Part of a small language model's weights: vocabulary 1024, rotary positions.
Each number is 500 + 40 x the weight over its row's rms, rounded and kept within 0 to 999. Layers, rows and columns count from 0. Numbers have three digits each. The size before them is the row's rms in percent of the matrix's.

# layer 10 attention value, 256x256, rms 0.154, rows 40-63, columns 128-255
096:478456501504560519557558498491460440470519471575550614440523519471508460510522493548487505550467481412562524471534504516506531474516528546541490454516502489574483439472524518463516413503463449517560500529472435509513462376485527464454500524512522493538403487554495494485530540472439567484527450519544536535498533520438489443516556502552543485438488475513537507483478510517464425532531
095:468469461529596560548510515553437508587512428525453505478476528526450532505541571494483463511486450516485523419465623529455519629514450537522496524534505438443516547554496501444475493435493432463456483486431545463574538487543470506526443488488439526493539436502534493536473488496484517516536459452490443590575484496527538539499609517551537561521460506492496504452506511530532508484490
092:512538549442525520485519486518560505510488532501521484448425544551488512520484475559480422431481436526493515485476541499488497451555472504506494514469458430495487543473445505466485485534532573527491505572514478490491474530545560521490489471503535502452481521531530485436502478536506472481564525511535508496452467447504449512518521484485413405472501503491512467496573506460451480475512
100:482540508506500518474499491527518548465481453560412500534568460493510485507510488563486525479531540526479567474546470575526534537488424489520494470483535491508495487493517470449426489550499510546468466492524511452483545574497519524453507372496488503551521559532500525523500531519490543491446481477473496501545548563482550508460540516500515500503428485465536482605517536507563493467555
104:512456485417542447477443562383565518564517441568477471501533579494496458436472420513503475512443508410514552493401531479545512505537466478495499494479479525486507481442506479498519489484412426483501536537551443475487404482435527525471432478532489476471473507526462454504506553499450512591486530446466518589471474545459562469491548517559498518450490496467465470531481452443550512503526
098:573478497480513498563473506454435498463497542496484549444478528460486498490471540507480576511499488415448494471518526488556508509512480518580567506533414509503516467544544556475478497549490509489445471501496435457479470515566484508484587475509560463429467550553533514475476492528554515521460482486563477518527470497459475511559406447454515450478491460534517515423480516533397494511431
099:584523560546413486509475452430543394543541506418445473499460544508506496553462536524396513558497497493457447500530520472501412481455527561526432456492555451503523516454516436542460535442479471476429459554527483457436512551538495503446491419476561450472466435463501476564522510548454481402524482501431491425507505448424516516551528499483466481500485461553526413472533500520472513500587
099:488472528544538542460510512440508444393505467445530511485496533519521531514556487507433519595459411518475567466547472505507516474514516533510528457551500575504512425476440500517533522427538450569417527497487486404527500473512511486463481540438499542487494463527490448374535511518474430490549433556523533542474492485433481455581507540473524524478510546495489501491553508517566514547518
094:486463418517479528512529503490487525460568531534524411481454500587478472501555507487395427505483507541526553420457520514475526462451484479519558474527509518538516469515591501474477461482517539506532525485561514500522523379487448473560397559484447585565503489579567446532459588504516576556495529523503583521537497483503496430528449523509534510501539530543585440531510504514497562440481
098:508574552550529483502538493515430552427492494523473507490487543500490548506545575485541374453510526517550480522500542469601479511470524509470552543563529406485576512509449548568477488494486491516444521466478538548439487486563608465553488564461524489460558478485543513494530471486504576478526465552474483444484569480545540565480480536466453585515478469520528513490566519471492485493485
099:509538503508483449513567481573496526570443450547548457504484538519484442498575481463584490454481516543458516496577468406460485483549486425562500508553445540538562524499391483535450480426550505497467475509517511580529480542552511510471499520486543512502448545488530470466536524536492540503482483436489579552464418499484500448537513470522572527489574513491480476473526496609490533517486
084:434513516495523416492518498455449462500431569469463547592516461514476474533416533485491448516543511577439513564538545541500492460484542511464504493500480552545458505479483458458563495495482484468455475480498490598558514567477444463527473467491451509504457574494495454470486492505536531548424500476441499509484473394415458484527427516580543559468531438518469533520549531484460488524452
101:538486461562602502521534521510497482533485477568408539513543559469520538513464476439504495473535477575545533484442511526583484564494514532486477507469524439421509490424537481492533477538495473458521528498530485456523454508449544503569450504484479574542503496576528512522530570464470442464460553483501504518557559503582475512422507470518503518546501434476495494511470564498525441526510
088:517556411441557461483532502562516480469546486505505562537495466543553503478517540505460490420540522474433500470478474498532538510508500521532475496511464495526480495559529503501589444528491437561444478454517491575467408484602467448524526465525564481621464509494476453510523453482480535460436527564463463512472560540498629456504469497506529461544531542490562522457504444425504446537526
099:516486490542473519519469561605518502478581420532514497480463496479447443544576455468525423523494465572558513469534546508531515478471532513558512511500585529486522500531549585475573585361518471457530452449475525506536556549438485488522522503497518510432494550491491493497497412490489455472552491558533534488449564496546521576556517515509549495500490513551499538623503554560508441478456
106:472479483479499556472559499452573520504497494474546533447508558530524458435507517543498477500554525486518501420495538503489474429533493443485479521529563513512474435459533543499432466539512533473480521449496485489464493495496495439473531522521513513566497512515462411460487560533461497561560539443471533573535378447487489541525427475444482440462439543554568576466485506486489567533603
089:551552505506542516473511499511521450546576505441530523542485531462519493498452468554445513480468577585521483483491504445467523528419554537478478501520433556517523537484503511425427499486462451491493476493555486528573582482446475464504574518458464505480535554545551496504479542474488515439428517485550490460441496465515547440515516507539434495497502488462549410459494491536451451515549
093:468475513555540542387501462489486449513466460490591564474477499498514592524451462542478479483547566540511499466462490503534431507460503451485581481491526534436545434492524538532491573501468419473519511497413490535458471510488550472409515537469521503503545435492542466531575497456493622469478541463547512598448527498474434552513502522516407455499451546537513548513516510554527474511437
098:549452497573519509573557508501529520504477478502446543562466585462510486431418436512501483489558528390554488489474530499496514557546457534496474531488488575547508531452562410562411436533490550497461525515488487511488490495498488463512502523472501462505499542501502478506469515497443537474495488522432451509506528543529463437535459427477618565483455502534563473545504556554545487444543
098:456480605417517448480537532497524526482505449453532512529538549510470484537453545518548495505489385604483562564445501461505503451526467525424473488516509499511490490546528544477497533485575469502504515501521477573523479504523455499540556530478504462443498473498342439499491549549573568500504524455541527419500463420478561519539568462522542469511499537485505483456524459514524501566459
097:467520559480463492517485567530473504497530513497433528463514556502529466584517505432523544457536484530518502486495537506447503426435522497498462507571488497543541500436507515518521515544524426494548451485467527500513563605472479498537463485484542479517512574540452476469560487507487446427554453462528481455495519509445534488430483466548480460547600524418496538542493558500492482487495
094:528425523455484529522556506495465513516497561563567518480578492454467516559536383494527498459530605460454555499478538552474565487404507412571501457522454570461553458511490511534506479512541479475468512540494496488442537539508604565502457490501454531486567544508486519512530472493482449514417521525493499394479487536531433521493585540454529526461493489455507487506484523593511451450467
093:552501553441522501495490550546534545481515581468491532450400513512558522475542448509502510500514486560548474540547529524434444470505581475468515468490536541521558481535504538513508488512510544527520419490441524523509473550544510533497460433515521396465443536510551525516510524541451517515523515508470504520521504488513528521514442429497541505480468476472482520489494394468501528482487
101:491470418432485449562493450540436500495469431523433500486484533592507525529513538551530469560416477586506512512522444458483586462505585445483518435497469391493535498498517477564485438478496404452434476467499528478513490510542480516465509503470468454476494506519501502481487477519523584500467490525468488476601525528539547529513563479488505384539569545536477465478522464504516443530571
# layer 10 attention output (transposed), 256x256, rms 0.14, rows 40-63, columns 128-255
096:495494522501449470470474515511561549490475438532466470485483507531532526526441465516548515525516503525462544423531544429523490553511418432497502474494527548498518575464600494532510542490463506508484561529455467528506457496466433506539456520425576561470439536465489521502532471547478481564418504572555507471519440524504470545413518527514447506557557528446462483542497515443480531423496
094:434528499474509494486523533510506544454462463439537564438511487465493480518479490460492431515577499477567530490508510576555426511524508531506570445536474473551539535389534503528487446558532454487479536541522480524513579487550511481430519460527499506434489521466509452482537436513551506510614552521563525469479477521433447481424521561488509507500506396462451518507508517513549459498515
095:480460498534518516449527483477492566467445479503453552511513443529495544503487549513544504467511508464437502532494552536522471574500513567530543470541577515491493465490501434498500482506503436431482537513564632525412478441498513441490430513455506512540518517429424523560491577473464519444512491540528499482510575516524498489522459488517548566573516608438532529560523506446540512421450
097:496535547475548461541512496500532554499514543489544512510452482476494395550491435458482480541460553510442514529466446461498471487485544532414520510506472541480463477510498477578617459514493545497512522521470511492480417440509488514552515519429500484462464470500481458487450574441480472572579505515562556535426546500444449516522526478464517338491511494479498556433506472481508464533524
101:485545402496519533517516521479537445485516509438477462498408460445462516510484494527505508519501420562535553534555473456464441602523486469496505497476571538510533509550512510527547503512486500550449518515512509507573573507502453491492459487492447538531390504487518542450430464553564428482516527613492478459570505430548451532570449526436560486543527475458466503501486543486462439474473
096:466501464583517408485488518491468524500440481455534523492523521542498503460517383498541509495433485531506516513519512491552509478530492493497508465471529602540467439481592451527463531538491576472486501475449565575452514413503517512575475545431505552501447540493565483485547494421554535478482482467557489440486456461508514555526515505501501507547546574485491478511504495432498456505505
098:456493483472500532525499423515498521535469496542547485520533497491513465434498497449522507545519505486471635527527527498483524495473511486496468493534488486446507513469492548455508497522444524557504458509507401492523466478510505496479543516557484485561495505521396526499534513513526503459513469583581471458486480528513462429489450548531515531576526575442478585554468488539526519471498
094:480512484550473526455514414543550537504454575486440494473447569473506445395474469521592479510440432530568519523499542570475468462521439527494494476591467470475552480523515541444508461553483461472514546454424398519468519482521450551426524488509468465506414556484418547591557516525495564451434531505491568487489481477550496473453518490545549546468580504496529483505479508544476535512470
092:557472483450474504516559448489528518461441488516532550563473527438571503509489441564468494502441511456566489513581484502438530518507556547495503514467509406500529459498487430491482591533448556508454476410488610496508522532526473530419533513501556418486435536448486525499522477537528455443491532500487487469503474487505479494544409478519478517451484441485464441501478498417542515496438
097:527423512475557450535384483491438553473494478412396527523555500555548561567476447495499507502493568488473509457407502520525457511503439488452482461508434565512493490484464476555433525489517488492596400455501530510536468579514474492482556481504499508471592522543514457561524476488453461490484450474482517486592530465461463495481512467516479522485557493525550594494444554497503456534501
098:487524467566420543470439496473545464488553510463501432501495506528479536447536456592455519513527520531471524509435465536419467476454520505570570467477450421495502516485548525531502513528434524424510560496539458462453589476456486492500520531517520521466558499536508521535503461509558455460550478562506428525535516474515492551554512495542504538422448550460517537582478403486456428516505
083:522476462568413487496506532454499509546573565489521493516446473491467441435572473523476421527490483480554515475501470529472505489521554553540500450501562508412497523484508508503492523481522523465549472512417563443475550538460562530423534505499524492489425492486475486540488537470410501508520496443502588497498474518556475518584489548513523480529441550447565524510466496465484494450515
104:486521550469515491469477455481481539454521487483503454480504489491478508540474549491559430526497550505476421518558520482526507425497466475492479487556465574576500536575397542487527493468491472528478525516449608515505503483554505557509488481530524442497491502536487466473415498540499455527522478454536492428503544504444549517485525516520464484519473439494493496470447582436499493434513
089:456484501514551543499468513426499525495534549459470535466563520518450566476460452435474542559455521450546484576496428480520466524552424537522498449543547491499524489464515464501469546504532616566554596526536448461476507493470471509491436564479575466463465528564501445452492532510418449506458519520525522536506570504475460474502485558560440577524480485564427514545492569491479505538542
099:503562529490432508554499438486428494536484559554489498489560485515591547528501505519508470478481549396538439488472494520396499520483487505488459472487497468532468557494554452515450403515516484511527519606513481495531491434656468494504575469491526490466483462469461534485531481531450496515535488477474511480530431477479513472529526490466460491514430565404492511458455422538435489461533
103:560522539461470507500539525588520488487469455528486450503438508491531495512486441510476508524479439480450412552501496458526470581485500516489494461432441448534548562454493410435509489479538541500565475405458482439422502509545539515484510519400486485507542512507522575508526505468501514455471563486524443452540573551503514467465479507545505534525512484502500460480501459537557521545530
091:511432422481497462518458538564539446466519536532482485518499518581508491543495556444476497494391479421466560499510474530447496447505490455498508495481495430492549506594524453564534510474479517477484454474475399535486509510480418441535435458547546444438502496480483569487523448545511463528581508538489427500521480482502513584453528487499613508508416525467573505500526490495494587497570
093:561524533473474456555567528520540515434538455480406440393492495512498521500496433492532558488540449465460516514594555421542560524530454569504495539568513502494421468548452479488504488485555479524504423494471464514530556510504468599504527549509450497487522558439452500531427520488461474535513453492387561467492492517500525467505509514490570541504565525470538535491464475467480519517554
101:475509501439489512527484535498546457601534533498514504562483473533548485576517507527524501473485593536411466493464478461458508486502448462451514420525526445495556484508470504499532480487549486444518499463526541476514478499522557543492462433498535562492515434501458507412483528422557506446538415504509477440524462453515509486498534510532443441482511497609459579545473535452495486462478
100:489474503531504486447539508515461483574434516489477488507544434469445437483545457563469532468485536493482490369596556534534473524530519481545528483507494529484420525538437440561495524489553580413546550502523366450481517500487504478541547476540458449538509566528584582562502545503449506523503548531493527477506488496527513472450533519472457498581452445514559478502536500526520515550532
098:532472494547497534460480444544477434577467535424517507478571471510564467458521518453534486537559513481515483526461485552519571559474507443546461605456580524516476452529519481493461506525511523515586447584471480502503419465493466443422522542538531464458701479484536538551518502468501433573466478485578466491495512435562483563480521497479496485513380493511441497488429466561477544499504
091:499494491515519535551548510524567500481537488568537448479578520473482468513479455465472485570533406511488523484416459507491472515576469487443466488476437447478484482547472524446529465497456538490493568527555540477558501509480526469415556553512477491484552440485504493493518456530431515573539537468432491492509403447513511521559520465508551505469495536456489517553453505456526418485464
093:516508503544472500497439515502477477485547545509450487571484466466434451532515576453556523493538477451523502486450499442539536527551490492559456463464456513464516486482471489463496514525518478466523449486479507467432396451577484495526544524441491565476516407557510544519451457507481434445494498483492468528416492576544472538488515458446482571473498521515436497536512516528551474528520
101:546529559518558403389469479517457495492425607536456474478485419513430507540484529485480470488526449527443500468516516510486462536456503558528511511463482524520529557520530582441435510561456575503472556515585428488550533534492533543574433525535487458455560480481503533474504490575481426496606523534482526578484540476473542559542511525534522527510508461495521614535528512495550504450421
# layer 10 attention query, 256x256, rms 0.133, rows 64-65, columns 128-255
074:467501520528520434468511541466509518443562525488551516566511479399514480511497522541478524481556478515478488515491478552480496469468535512594489492481441448568436520518530486461525464537450521483415512515466537504554511490443575515557565525537493509541503524441492550533560387524553510443493434521558449496491535513454501521470505494500533538443494432587592480480533507534509480523469
091:523501474412504454522390479517451554530503426521574534451537493430557496499560488476571556484491502435537474529492526552564479534402506473571520502506428500523449487481494491597530454444490484496454451575470481452501448474456536487417527519493428494505497550575524530586524539543588556548465519567485488489494515503490501498438465485638510488572444491496526556443472512482506512566456
# layer 10 attention key, 256x256, rms 0.131, rows 64, columns 128-255
087:528558477534458552448521512564582434455443515503502486476507524538485489514484494479486464527505487541468541454600446460529472430474489397480446575544461529536497449528464495516494551509464533552572501347474523432492560531509478592503520477468507439542490527499521575619516516507488488519533463526471500520467459507590497492517430476473449503532490483539478517429466468489500528453458